Weights of a small GPT-style language model, trained from scratch on English Wikipedia: a variant of Muon for these matrices, 6919 steps.
Each number is 500 + 25 x the weight over its row's rms, rounded and kept within 0 to 999. Layers, rows and columns count from 0. Numbers have three digits each. The size before them is the row's rms in percent of the matrix's.

# up: layer 3 MLP up, 192x64, rms 0.317, rows 86-185, columns 0-63
# down: layer 3 MLP down (transposed), 192x64, rms 0.185, rows 86-185, columns 0-63
up86 085:510511480494489473531493502500508480490526479498540493503458502511507445547492476496527495492460476510449438477466523541483539507559519515512496488511534550497494516476506494489494512514496462
down86 081:467498511483517514505548532464483467499508521513520486489529517495475498481514479528502488524509552495472499560540451518532463517487517488508540472446518487468515500472478461466519492496494509
up87 121:473546486522488495483488481537527544495515489491533491528514493515475474517498469483464508495488458504501463516454515537495466526508538501465530520530531468489494477554543482508480481506460514
down87 111:478455506519493496522495519498504487481467515506482544527500475568466501521468495509508451473524510504488536524468487473486516493522527514484507526473517506488474459425494516500534509525535503
up88 108:510481507477510502493491561521493500469515516536555453541498481489496524500524473466525498493550470460457503520455531495510502486496539482476500443506527517488481462504516492500498472500487502
down88 104:516534504507488473470537503477514534541502503502482473525480493498472489485548454446505494473486502517535514507542518463531490533486510501490444504521435483483511508550506523504496475506506509
up89 106:451516509522505510507530516485534494531532473518502521511496497536487503439514507474449496537476519480517457494496486479538517465526449485511503524520523503519483444500508467525477500511542501
down89 109:485519521520505493512534447465466501476495468471487519471484538501485533482489522503500478543498558523498523540502507463502534526456486496506493490475502499533477476532484500542479543490456497
up90 118:515508467513515468513471508495502532486545495517517512495518494500530556471531531500496505494517545498491486494522493544532512521498478545508505547489544473515564498510498485508505461559517523
down90 112:527511507491498482498512488484514500485447520467535464495511501501486492524508531452511557496505487543498527511531430509462532544491488511486526527483514515510450452501480522505496468479499505
up91 106:504470487487468496506551525506447532488509529540507538506518552479471503496485490470502509454531519517470518466493500496488554463504528510497539499498475502540508490463483505541480505495467484
down91 098:470515497544447536491499526519531511477482515514515497457515490489509520540501521497500508519525474522505449490454493457492502536489510478492483513450487497514518495524512446478479513498507568
up92 113:503506447519472508458491477473534518548507521501551507497487477479501536495526529497458553523471515503526510454494513494455455486524498501461508536508503524532498481510510478485500505540510513
down92 107:507489504444492500521453508497504501491500467482505530496485487436526475547511482551491501511497511507491505479510467534542513505531496486473499486506472554515474441505534509471514506495541530
up93 102:497500484481486496457537534522518509553464520510495509463452510522443508520476506500466497511514496485475543518491520478486512486509497452517534491479484429528497494544474494483476502510510514
down93 103:445501473462476477478499495489521505515517559512550467483468508488486537533486493520503484503515465516511514484502530472497512518511496511482526533466458492474530503502484502574500523465476485
up94 109:504498520542475479507528511481510504535504463538461455471480531517474548502493464503481502483482484525488495522499479531521536457475464510512524439533542500514528488475519519507471488511516511
down94 112:458491530521504484555510476502507494501518489480528536539499507452519478489461466480508489479519518476512494438476517494507479469534468483489490512486543566549511533497503494511489506501497476
up95 102:519451494503473437515524510532467506488505483476483479504516513464514464509496491468520512506459507543469468505494487521522533485488495483544517548547498491465495528493533509512462500520455487
down95 104:436544513492446517515513498519477523503485464563521524486527516494502481491464492508455516500459497525508483505512511507526478490519526520521505485493463486487498506518507469539436522491492531
up96 111:491497506517546491448461507493484452545515545482540496518488500539470494525525488512484485493487490518480519469486515483468492520500492476510531546485469504491463426507492491523478482494466493
down96 114:463505462542514430486463476477498509528547533503499503531485563522521497524550504481501505506490489500506489523510493529486491490519524485474525523437503497502489476501492503478469520496491459
up97 108:472518513503484514488475482468527542457512464491496506538469486484512462463513496505492498490466521513530503483475488518523509499560464515494516555509476483521521547498525490469463494520442495
down97 110:482464457537515456518508504453497532503509461495510522497511476483522455507513485515515499519499512452503511516487469507510548520492549507496546493476468494522572478500483522528494480483486475
up98 094:509504487528496488521478530508509496524499519553492504493504533484533462535517511520517517440491543488479452508494457480518510449479493477531543499510492453480501521463526525497471460510494517
down98 107:509484518523484460460530524524524499523532480505481507517498539468492480500508547479485503512537495503490531509538519555441464478457456496510502488492525466493517506509524488492486513443488485
up99 107:490515531472483477503437504463457419497471481515531491513475475509517459505476482511483517507479500509472491517470482492462507543481501511499496516480494482490550482527465491508542468506507492
down99 104:481478502443484471556503475490509552505495495486522482475473449527549481557520480512497484488475457499492499508489502515501527519512475490478508556488477510527505479467523503531490524531512513
up100 103:545493494489483499516514469529526510517529504453514511512476497505486518470515463470425514522478510529506508500477555513490510484496510561532487501547517473527510482516539482529495475518475513
down100 111:504483494496528526518496485489518461515534510554475532500482461513476492463466495448513494502504527514458492489481520489556493495466484565527494499517465511486536473491520484504473496508548521
up101 107:517497460464485489469509516518507475493496475492511443456491524515474481519500469510503506466507523539480538484544548479468520508503493528500539502487499487485529498529459529529508519552457489
down101 109:451495461522490556479526525465501515446502522522527510456472481469507534515488479471497470468493516532467481521503508491527543496483509492510521495533485518485523523491510482465542541483511490
up102 097:497530483542518516483508488531502496513502507488520476513494482447504506524529487500487507525526501505490537486489565469472495503475475498481456527556495477483479520498493463552492426483503487
down102 098:491490476512499443474494481544476503545481500480484533538533510535471489485507555445499518493482497454499476479521482512518510514540484521505460482504502489487509558530498505529514462496496495
up103 085:541495511503512545522479505469527444481480523511545527521518496493499483491514495498485493450511509491514509455529536520531478510503494490495527542500496543480547464526510524502520470493450541
down103 086:518489458489533471553510499503523488480497532513505502514550502540473484573504506449545487486498494504470500488546479489481478479496499488503500473468468530541479489497504490532471531480479493
up104 088:477529503502456509475492515480457496526466496520480547576474501482464502516448483525502499531498549507493474522492504476488533487476518549512493483527494534503495500519520532492494502481498454
down104 083:479494476508507511470532479504532487509542515457537504518472467515489485485527473536520494476503498452490483505549513457482496503511527510521478503505484511514470525489488534541535519510420483
up105 122:524489478439498497503522554498511521538541472534482505525449461491463494484460520505501502504504496543503502468504516483469501487488514543485499533473528504470494484480532517518542468494477470
down105 144:481496436455505527510505527499533542512545495486485517462492435490459497508452507524500503518517530507509490484498515502454482520513501518502501518491489537505502488455569511505520479503506485
up106 110:523473492470513517450539498505519513514541562493504481548531491472471482504509493528483511525533494481510502525514517475537490480508516501505546499510532449472466486562489494505466495497475506
down106 109:531498496502489528491504512495493468486471483443461530460486513478502500458501527507487506532513504516500535496471484535536527488459509552520558489495536482467508458510530503511491459530511474
up107 099:477471526519495532487519545457464478476506491490541533495447532470506533472496446485505524499505502528543526495559529486517497510505491513497487530497519502469500495533456515491523472514487522
down107 092:481522495467475507477510480528539496497481472517488520532484510536491504564505496467512450493511468481515454487484489525516509523497504479548498519461502458543469501475533507471486554504519509
up108 062:523493482522471482489502473474519531502498473485515497520507435531449507491524473492495512532489536479506470541461507503535511544516532487515503539515540505518517520486469505478526476491523441
down108 061:505515489498484513451509527486501482525484499528545493521522519491531512515500484507461489495446462449502525486487454447544519550484535507506523501507480508492495492474517493487492500470514566
up109 100:527507505501487493504502502512501505505462509513519482481527523543496491503482498485493491519547546479505449491454500477507458457469527571506552518488509483532462494497533463529485470506496479
down109 110:519515502477476534548493515474551540484476523512526451504478501502521505568475513492497485519512499457540524503461477493479472472484502475463465540487501490527487533509474496512500533485491490
up110 045:531477551510526533522490548516530514527504478554514529510530529483498529504509507499518519523484530525525472494488511518501473545568504503527502527547502504483527492511503522511546514512469495
down110 045:478499509533494472427542498500499495525509482553559486527504528488494526450497492510503499486491533525477462500455513516487522468508487522538457516518518477459498516488517511472514493515480496
up111 070:542515518511526513508506548490535463507514493510501490533492510525475501496473431520547459499507496481489494499478471508490490479563550467506497475498451531490487504506496518450500508497507462
down111 068:476474544508458539467499511465505481523495484527549516483489520472517497455536517510456533533493496500516514491490535471499482489477463501497488500534536486509539466507548476511489452508482520
up112 089:516497484484456502572496541460520465500484527508476506474486501513471529479482498483502471505534534506540495482502517507497480438492510525479539507504470499476503493500445499455521465524478502
down112 086:502498529472488494512521546426515496483521531467487511526519500518482531543485527472559506475493487528512481470501540516457528484511480476510469469474493518501471473515513483496496483543474492
up113 089:488483537479490457518482494541532475500533476507458486488493498504506496488455559494504488533465513537522529490436523541506507513478465506543544516519519513476492502525498489502504500540524504
down113 090:509509472537476497502461502510500504546548446496490485479540488516522534529527531478503510469477454513487536487451487508487505504511512505464509499465487456522474529539497532456486519488518503
up114 076:501505497553533505515479502467530518467513500490514475500498452457527501499493444499485523506550490465513471447496507519523482489544481490453518533524532525500497487500530457498487482528480512
down114 071:542473471525519513460514569519497491523494477467499476493494485547498456470448500499490462489509525511471519515539488498502470493523503489513540524462471495516500529487485509492524553513502477
up115 102:527513470551484536519476509479465524525523470509516453528486488484472506486486439487513533447475507539474501543450534498507511513479516493477496497504504455506515507514479521507523497461488495
down115 100:508512511467536519503536480507501509508527503486505509546519465481466471504503536484510477444489489511511512507513495469531556527480489436490518520513496469512507527435521464516477487480477525
up116 099:487487507519508547498539495497461511512548471540540545491463501525498498486502528548499500497524519502529537512517522522514543521527496505533545504508480508495518523518481504503544508522460447
down116 104:497510537465491491516507519542535518466482499500519496521512472503448491533496498495472532478495464437533531508475479531495510536518522490492447515454496548491509505507492478479530528462500488
up117 100:524492450527459551505503499473514524483528474539523475468505527449517488495488461508465497463544544497476507514518494523502490502510514509521524518504517503507518536502503552529528518537480531
down117 096:500511496505509481506506517470480539480485475485491492483480451434569530531489495508458471510523505496494528508456507537472516496511526547506523489491456529498517509537495481484539473520505489
up118 109:499515509492521489481552469520477476517510494488533443472458551508512542504492506488515496487509469497488477524488507511455470448481504511526544477500493466511540455494491525514520518534472521
down118 107:524509520499504470511513482486469499524483516511573478492497496546554516468486533527496528488501532440461513466470485521483501489512505522491475469477468526543487503487490478460503522486530502
up119 110:555505450536495501488470553491488507509517511529511493512526488517507524509521469536488495482481519520502502520505525451492519444482490464508531493516482490489503459523442544493551484484494503
down119 117:542510477514492533483528529539475506491488508503508468505511490485478491529515453485526488522491495490500499547506522489532453495505475504478543461458467446495479510469481530489557524513539493
up120 094:495451477517513500467528494508502480473537506453490471506487507506485455469545508496473485497456494506483493480522542474442485489519521509456522475543467506506509480527517529481491482528459524
down120 096:517479460534523502479506460449457474502490524513550522527496469527511494466547514542476503510513490488506487535529472475492501485512474475524511450521498489512517518467542472507518498539489482
up121 091:516514519545453529501488471514527483509464473510519484451465502525478510521473485540484516471493547491510519510464501517517488450514491502502519529451512547504498490518483517518538503547484469
down121 087:457503560528467477523520488531499515500488508514506501545485514495474496476455527506430488485497511490474495493504522471540506511511517534537470493478509455497527546503495519500476449513484488
up122 098:523478514513467495481535478483554493487489506547534554504514511501480493496482527472542510514541470504510457496523496484524509456492471496482508511484482499466561498532527549473487524512490507
down122 102:527461462496486539490571467493493523489487500486495490512434525478536432515523526502475500531502511528496542498508483489543499528524508467502512488470480511519462523497511498491509494487501477
up123 121:523506488537520485461479498476491497490519510558505527438502516503526484514512486481509509455501507510477507522464467567496531524520540512537528536489492501507521475499471522483464497510461525
down123 116:520493492534499504476566487480453519493522519505513544496522489503458545482478507500515493525523507504536494501526502482482464520497496455501490508488451525516488497454476488498516499557474445
up124 112:496463480521521498460484497487465524491513503539482487526488540515473480493550478516513485522544498503516489478508512478498479505550487450539514490525565486499492456510488526477485550473487520
down124 114:527469461491489491531521502496474481481526461509507485436491496512509497506490481494520489517531489548501512494535486480547491507461459460462531526500517473524524513485456484518538508523551514
up125 107:528508484509467535461494480503526484543498515520530503516458505518451524487557536476509482545517524481493473490528554543511492517526518499485539497550490501512499489496516532491518533504491524
down125 112:490521525546504477518502523500509529479444466473553501496519508551511490524489473482495529506528506504479498482563467503465452497505488439508495506519470512527499477535466502493478514502506483
up126 097:511514490450513533503500527547481514495475489544505541513494556495501489514491536509530524492524520467476506505534576512504523460527508481514493492488482500451540477531499496492487490503498538
down126 102:531504524530524513531479511482507479497460494499481472544482455481508550520486483463490458512492497503529465485432476480520500536470489516474514517500510504546508471533533526492524491494501536
up127 099:510515472493475494469500462496503527466472484464529474520529533474517550471508536496481498459480482538526497468499511483479458497516531481499488484543497462496522470545523488503480469535473528
down127 109:512490511467490507520504494523469484468480518468515500458524509504505541466544447543495510532482524517496522488499489521531505511484495494505503502466473465524569473480484477500533457513474546
up128 099:527482456500509469510533472538492476465533506495499505528471458511508476505466508486490505457495499519485501525488530517491512477486501473565531479477483481522527469529508490534475474505467564
down128 091:498454498477513489494459534545492473506506494510484519483475466460452473529465486498515495528486500540486502473525533516505507495562476520476495515463542519538503494514474531534464516483506510
up129 106:517490504537515472502489513490458517510524455478521512492492509487476458521460459467480520450510465495519480517488498503504552495516509509502569519475496500454488505531539505465500464506477472
down129 112:521516481486520483549506480502480504551522484511491504479529452496472466514481511459500497543494462515484474468492514501540520506522488546515525520529503501465446479565489487487505495478472508
up130 096:509468525531437495522499482484465482518454480511488543472535475462499486448495467489468491484491522478484443511455500501498508497512500527532504495496506516459515481525496498501533539520502467
down130 091:512494537486512538541491499483513478491498476485496505495519472492560484422517492513503516543479509499472473513478539518502523498518490487506459498526506462528516494490455463522512493498450546
up131 106:451508516483514560515505515517544518532515473522525496517484459468498530482520510501504465501469498517471484475469548510488509506511507536501522463503507471470465511554495476477539468492528489
down131 107:520514506515504488525526472500496537488506548546477477480517485520493540502495486501501466467517420524510495506491499489501530487470493463471491505511484513494485456517523434538483535501534515
up132 088:542490468520479516482529450464481495489538460499520530482488537466481482494488502507491524520496548533505501518483487465502456526506494533481483509507468487480510502558474530523527535515475535
down132 088:512476478468470547467474502540503494520506483506502464531493516498499490456510518517507512494514517529478420469533515496506495470464463513527511523511490487507544477522500532460517482549503517
up133 089:504472514558512539498523478533538492506500490523496544511483475501507463494499508488480480501550493522488521469449511498524486476515481534478536521522491552452519494498522520553492473526502481
down133 085:535473494498483496524538447491517478499448509486503504476468500510489552499512523478470469515486507499516492513523492570545528476489492477510540526504474463536494518498488471528457521513495476
up134 099:531472483504527466481455494510508533475508545491518469452450483499513489513515537491476466497528532537523476491498516475476485503532457533498511476507522523459452485486489473467507500494479530
down134 098:482488473471502521551453532553502505490493469502512516496497494525507502508482540479528431503526474539495505515492535448525482493526529543512478470516469510497480482487516499502509497501505447
up135 088:517494481468504479447545489534485506533500514489505472492467466502500500520490526519503502570515522502527516498487521527545524490488447503495496529484479540528480527524517516535495446487486531
down135 091:505514423502470466501515495523526485521488510488510533465515473491528498517532513531524532525549469457492508517488470458532472500496468462484485526508494538490495518516545500490477495466503517
up136 100:488488492487490497492513467481487487505514465505460502506501497475500532451495522489477497456470542498517485499491531504506511481451504486418519557533498484477526488525471500553508473493463487
down136 099:480496534501502473480471514501488482498500437495460489533517487508494523509473463513502489515550468525510493546501537537528500490471510511489520528530550492503531437452493477528490485481496511
up137 094:496515476476470492485515535513504482497513488496533465551488485509476480475527482463493521491512492491523514506470535512508556469463467530520515486524453501534569455488495515506455495485502504
down137 089:537494513477491465448497501515502487495514442493497550516509500503507491487475470533510512511487555500534477469512495486526538520518531528532512524486476494524489460458490491495462442505534515
up138 113:527514488539544492478449491488459461506507482520488514523536521541490501542480492493520511478457502513454503522489497531457553488476500525500496508513504480526495458517520527473524470539512521
down138 105:492488520506491509484453525529526483483518521518484492457512464506502467516464510474509490523484489518541482539469573444521490521511488532507489429496509503501515497479484518530515469515495516
up139 093:527480538511476529495494515472524532497484504496526528501486499471510527521427476469535478517500508497516504451473505478535456468539509562483474519523540508516495484523508516495478494532487501
down139 088:490529476468527486491471487502523496516528463461470454504464548511511533501529479496456502463496514480513497534523497460513500481531497497483517509475557481503551493535456499504501541494499521
up140 102:488521472518454478482465483480509472513499492500508503528476528543518516508520476511464468516475554530481533489465471500483503547537501501459490510550505459528503481472502533504502498530464477
down140 107:487509507489502515447501530481485525503504478516486493445481488544499536508491512519500505473499532509474499463434490555480535506508525484540486501503550494444483451521500510515517493486523510
up141 096:504464505484457542469531527524469489486483487494487518491512494479515490497537525477466479521464542466488422468509489491518500438515483518496491492527521529492503484477502482513467492516485459
down141 089:481531488488489501508469463510448552545492532535526475508480467502502513505515528443497536530479539560503489503434511504476500493490486495505523520484502488496482493481481493509525512535503473
up142 112:526487496519489509505555480528475511462476490514527471500505486479498482510530485521487510487502486454507491485461489505529471472558545503481523519473480469468503481514500542533510507576479490
down142 113:433508530463484501525488513518480490545492530535516509487486493531460529474515533523515467486541519502520495491513489493476476517519505474533507482475495480504482528523449500547490440492485480
up143 111:491512465498488469483521482521508495555551495522524530502540517519508514503541535511520505469563527490518500523511526526501526494473480488493515500528490509494511463525531481464457487557474507
down143 108:521572526521480502489536444508510529487500506511454481466495487486504516508495516504509462518508486482447491519537476460533507521523536489482487482488477461508513522456480499526513533508538486
up144 063:499462491497475518519535510509529498553520559531488507490492524496513496488499502460470488540473504509485483514464515471509464502541464505533535547495528499533506505508522499484500547518447473
down144 061:494534557503500473506498508493557533496538503485495490484500480463498526475456470471527518496507436521531494503489452500500500527487514483484506462491531502502480517539519493459512525482545469
up145 117:533483494533503504487477474553480497473502497464524485493490482503473548513485471461505499499462536500519483472511502470528505467517440556510522494508522512481461455513460506505503470524500466
down145 115:522527460491453538460488536512494530492467504514522526486530491480487473535492478495548518498477480477489498532519497523471488508512522511449492520470456497531536516489478508491530553511472473
up146 114:480467520537497483491511504499506473510516471474495487500508514466510520503449497469471559524480514510506452440477473529497483482501490525490540503525524553516563516487510476465514513499495521
down146 119:518527474516477510453463491487529503502487472486514465498500517469478540498497551527456556501507491511507459459507510509521459554476496507470528500518498500454560518503505516487508497487513495
up147 085:482495475497500489469501495520522536519508499472535533525509457496502468486540515440491483549521486479524467462467482540480499484494529498518498506533471521493530497456459467515519458524488504
down147 084:498525486516478497479490497552503488430477457481504517505464521532516475485493493475504466498492503506546462503508489474504503501460480535499546537531460510545519525515539504469502523473500515
up148 105:548515547495526514497543497509458494468501509507494532532467485506516445517473501563540519501475497487523530508460506461527481501491519517507514517523536475491496489524508509478506442494487525
down148 096:479498519480494549540501522491482514533499538491483509510505488536490492525497471506458514485495530501468516497529556529465502483506482491518438501492454549504510443480455521510506474485504512
up149 105:514495446526490499478503494476523469536497532522489473556517496532536467510492495478517568496503506534500460497498471505521485496485531519553502495542499548460502471482511471493484496493508519
down149 102:490490520492495503519462516503509562472495529526464510446490515482479480451528473465527509535516474480549498487498516502540490507476520474486450516462501540515499513535489495499491500483534536
up150 086:509507497495529494485497490526457482461495482524492490539496517511516500511511538504479496539501463510465498516449529511454521464509493476497453455506526515492547442461458474482486506484492476
down150 081:506509478545484487483537510461507475472520525502531522510454482509481479528482475505513467525534468460525493492511496532531544479477463510483539513482509495490449478498482484498543498513530550
up151 121:518532490512510521461470468471522510529500475520526513510480477483440525476473499504485471429486485499455534496523530450511519501464482496473515513513496484482515499519508509502490508514437532
down151 121:491458491472484568490468539513495517532506559511475517475478510492492515429488525494520491473518516476506534476496512487531491527495502509484503509507530517476472510547481506511508444486503470
up152 101:486526515501497524472476496499488474470453494566452494520460505487477525472500491525526524532492480515495530494497553538493536487480528497514502511490533507512521515543506439471483518505483471
down152 098:530498476502518460523516473525496472518463477506524537466498461476537505519477469556531498463520504506503519497460525522495516493495537520477481515522514538491486505478544492486541460466472480
up153 098:524528470490507554505550488477502502574492527491548521518486505443538512458524515501502473518468516487472494448480514487489513496477512494505495487508475509483534488514477494513506463526486473
down153 097:515490521496536434477512475538493502500524530502511524475498477499510459507491533447486466499447535481505492487481533524514474496522495507482464521507513480495510526467511512533552462522534475
up154 087:443472532502522505486526479476512489499505512501520499525470526487489518466510526527512474521518496472485455508471488508505515488547466472513450519495557525516521518451513512499495489568519484
down154 086:509484497465497451537522508503547502460470490512466474525509502483490563536498507480523482462501481503506519521505484543527513453488476500481524492504556540475486498460533480479484522510498501
up155 108:482500463507493510496506476501487495464530518505476501499465463487464517471496462493525562550512529487482511505487464473479481479493458540491511440500502451487488495512484453485533494482466508
down155 113:478509518460495493506526506565498512519465481495476539513509490486544502509536510518510499491554537467472517499495483454517492490475438526503470477522482497521528532529496495509481477464461490
up156 068:514510486546513485511482506459515468516549493508498486450510489482508505507467506504499482461500510541469535508500505501489465516499523515490470517493510487481576508568514510525521466488460466
down156 069:433519459485466489551517492483526460507489475525492514464517472490549472519530516485528494487518496474540448488495524481484525520488481495497521524478532532526514480517521502507508506483515458
up157 114:527488490488534495450535472495507512503510477524476525542484473505474502529524451513504489478482504492519501480476483489497472494504557543529496479550470478448478509475433507495505489485488510
down157 112:486467495500520523521520500462503486496484485460543497525535495486491462433520506470495492510534496509543520515500515467562508515486509519512483481538493487476517532457455515480532474527477507
up158 088:494476534510481500503497522503486518506524548520560537522543536505524495505496509473463531529526497513521475510519437481472481475505500504500518504527481490529532534493528498436489465510486519
down158 084:490503483518517525446528551511521424512523487514490544497461486511523485502477508509506493480548511440498503538498474525489500467505494488493453466473505518507514499487481529527491536495520508
up159 106:519484466554482554519503471520512515481462502540512492478533505479514527513458455506447521462523481513488504468492467497476549462530526514498525502471505482499494475527526502485527491507494489
down159 098:504520534486513510463472480488465494534479492517504493494526488555524446500550503509530514525473512430476448522492519484519491501461493469512504516486489536518498533449508517505510508490521497
up160 088:583526499487513506441475526506451454479513517510538503541537484468493501517470511531480531497486505497475507494510494489510496479477502526466540503482500484508489506443478469479498485510515506
down160 081:511535514502511531469501497500476543532548486456534454502492531499482538467500494493521476520484507448504541473515480503482484480476529472478527476498527469511557505496482508489469517465498527
up161 100:495517486501519525483509528502520498522518512527548490459490546502541512495465498497518496477504455516499541532483545550533533457528495481457534494547478486497542511533490486505483500510505480
down161 091:539500507498540487473494533477541499435495458454526499550478500512515515528523477489503500523512500453526490505499448513527498473480471486495466560518512494490487511506480527489473510485505525
up162 098:479481516516472528483488521473510486541482539539469558525533493526465471480497509540510483505519541474506481494507466527510497474478468562494473497498469451495485491481507510498498464467517496
down162 092:541467489450501545515526510510530468513523493483475517530505480539452468512484510510468519465511478528499489501472533477499455508502526548469490516512508503483471502503469484516506485471550538
up163 105:514471537574517465507463512500512472532502556525505510492528483517480487478512510514493488512499545513513492462514471518491499487470501530527530525497531478538531477471453465506534509504484488
down163 110:512459481522514480502514460494485490535545547466476488478512467495472499553465468525504540453483496498469515484526480515510526493504501508492488515508522435509510482535522539542492515496495494
up164 082:458503494487514495475511516512533499501497495491493481489451505529479479531549495524432493460534504521513511506507461493499539516551505517491498543533500536522503465522522450506510477518486539
down164 078:515442546500511499522486511488503478499485543493541518519495517455501467519471483509498478493530539469494502512494488502450476498505491516515466474554487499485506544526453459524534528476505520
up165 075:513508477545502530540495489463511481528499522550484477482504518502477447491499447534488527518521469528490508507515483522460502476477550487515511498526489463526543523520530483506471502546500488
down165 071:478459515511517495442428532500541510528484473497535482526478510469520481533483483472502480486549533496464488501496510493502498519502510521517492558500499474493533509451522506496475534494503494
up166 097:479486471481502525476520510492488499532465495526489488496523529505479520498514513485480511519519515493451505463534483545505530471535461431528490471513458511561506458472473500476500525495511505
down166 099:470503485495498459531517503520519516548524515516535527525521458461513524463522514531490453490490527528481495444511489508537494467501514484492526519465497507488504482440460491470492505490536513
up167 105:541481467523488475548458546467528533502520516486496517472486493514455501453478467467527506473489503533494469489489487503533499487551476513475507509469513480482521549514480479475513477509483482
down167 106:522485465470504476541489511489552507507477501445521491486478491533497513505490494521493493533488506485497482531488520470453524456530502454506495560451538497510527501520488513484470533510507539
up168 122:524481496497529538480460486467508482444509447487476493503492529521517480479464478481514460487483532492509485479436482504518497467521516485500490536508535483527493472455482464462511493490472487
down168 120:486498484469515537474474525462510502533490501518473499521454512518511488493492475512507496492550492496497473477484491518469527447491532456551473508482499492536469550538492508547474501500544503
up169 106:506500465547510477466480521522483528528493495495501488510516468480530511454518491529530512526486513561517525454469479492467486516543499515505503481474493499446494459525501475549521472494497474
down169 109:488507508519504483496501489497486538506477512476567503485473511514545532411493537501515503473470495516521513485463484535504497538522447512481492510484485478493475469535514514530508499486515466
up170 093:537509492507468508477526485492470554499532474487478514501472532495459479532501475534528495512488476531495501481525503471504535475527507452486526515466474501495465465486483537483503438509515461
down170 089:543490495559508517507475466484502542433493485492485499516480519549496533487455504518514501497540495539489470474487491455499503482488494514489501491515495504521469505498540495556509463486517458
up171 096:523465501532482531477519507496524463464517497497511463503543480499489461507515482469507543462492481536499507495477483510478500473448509520468508526535474523481504499473460498504470427485493479
down171 092:538466518516500475497492509465435556454483503535501515488502458512512512524500510511483505535501485469502500534509473515470504506501532448530496489484506508493486534540529461514534481528466480
up172 109:516436490521510494464508527500521483488514490522453475512525523509512515519506530502478480471478551464525517497481528517509545481508514498518513505535459473499492513519452569482485519492463510
down172 116:519515504490558503495514515500506485521509524509473481503465521511454539545513450494459496499525449506483486523494486440503535472480482510509508516512519497555469492530511499488505445520521487
up173 081:510529501527507489492476481487488507510534512512496535478516494540443499509489473496514502483494576458494461539496461522501449497483490492499479515500468474469490509458511487485522510562475482
down173 084:482463514496509464515500473492489502532504470505452464501515511513495434487542501454500480538514481524525519500508469539491524524494513476521538529453487549509511479506489458527504485502497536
up174 097:479474519551523540512519443506520483538511522524511500542510504463502490492446525492492512559504500468503508496477508503475470478537504499511491504523479493511474479500473423493500467499521513
down174 108:480487479507519439506532499540522552499539520486529466495518482450503487493508489519512515525527495540450476537477469516497504490490506475507460443502492533517522452520482498522496497516494504
up175 111:484537474509528508461465467528512507516504494523459470464464505492463500481539467499490463515516490561478503469507509486523530506519472528502436477505489466468509466502460480497502498496484499
down175 127:498500529504493522495478480503493518452522497536446512437512465489514516560498534483514508544520456465525482493508500483512488497508474511494500480466508510505483520499564497524478457524498528
up176 100:516463536513481454507514462512510503413504507497518467549475523517478516508477540506491530493525516503520506487518482482491488448539504505507525523515481543472514497472501533496511513541494491
down176 106:496518529453540497535513485513493471498481501532522469443491476522485479445446538521500533491490505487487534504532511518481517554519470462477484498511519527492519508479493474507500481545494502
up177 105:497490519532507497492507502506493486486480464485512506504493547488496469488495499494500557497450463501500457494441479499499518495489521555498495477531528498475496532527468544513553528536456477
down177 103:517483510484493486517497488498472490523517498512520459524536485440476485506523502460492478516534513499522529485477520544453505489498476529477479514509539506517487508520543504492494438471558462
up178 106:531480533527492480529560490508438504470504481544468485542524502505474517483454475512455535480454480516481498518488490462483497492492501463470510489492495518495501500538512508480511489545504478
down178 114:518463457466481528480538476441493501533470503525495473496452510515506479475515497553529497466447485504489519500503511510461514498504514495511526541504501524509485563493535497503484513490534494
up179 109:538471501512516527463494531549472500506503470496457512512530540492549498462490451512512571494512492509499467497508502537484482481503527525542509495512457487492518525512494466478513471493491522
down179 120:454458518480510430479507456524475481447482492536539531543498517502481477542501498499503466466504522501492505524469499490523551512508500491522539497513511506477531505513508478508530505478512479
up180 110:480540455525444503489489522520487498551504494522514535534525524487518508541511548523494501522461538503506427504475502497501472449539490513497508517509502518505485496491495538490520483502510524
down180 103:495477464489525519509486497477501508574536530507518505488486502474456513476504544473532506504541528498502524464508513481472460540483508478467533459488476509493514508549487495500474452505503514
up181 102:548493504536553515504484523481496488541530448491489473516508496507529499533503444520514503495520505507505516516452483500535502494516527503478495496565503476533483476522505496471516446508541516
down181 092:510501512512513508484475558518475533510502485471545529437548518504503509462514495486503511515489493489438515482514495472530479472523487509504497487518488511510490516495509493464544549464444492
up182 089:509486492506522540473480526461538452530483510505508479457458495482494531462471490487454469489500498502447482501482513473506505510530519499483486464545477489486516559514506488474486521503463524
down182 081:495466482537541504525503527517500508488518468468513466500499485521540507529484530475506541510491494478459523509508477493471479518490550505444464475513460487528506523510516487478471442524534515
up183 102:522508467536457463529512501505519510483513460481502517500477488440528435523484494499498506501479501512435461508492514485482489505484510522558525518462496486491501482516527474482489462530504487
down183 098:510534479477536485516480462437513482462520489507476474527516502545523465531488531510502520553504515512494519510505505478461506521499526480447537509498539497511523518493492467491462466472506481
up184 070:501503485507488482516527512500434520500500523539497523501538488521527519519513499476463513526498512530498475506493489489491485497483525512490496493453489462457429497498458456506525451447478493
down184 072:460526476475526481496495469511501525458487512503472517523519542566502515561496501529560515495521485468465526483485489512485500493509498472514488512514537493490439508490502496457507470489486486
up185 096:543476498487496459487511506527511500487517518518546479445535503511523519468502512516479530507535514522506524492503517496460508518513559509491529524476474472519502495566514481493515534510441518
down185 092:555512515499504511510459560492514492476503465510526474530506470512523533455514469555497508473525488508490472469483494522520465488462530492498516457485507486492544523470488522494506518531465500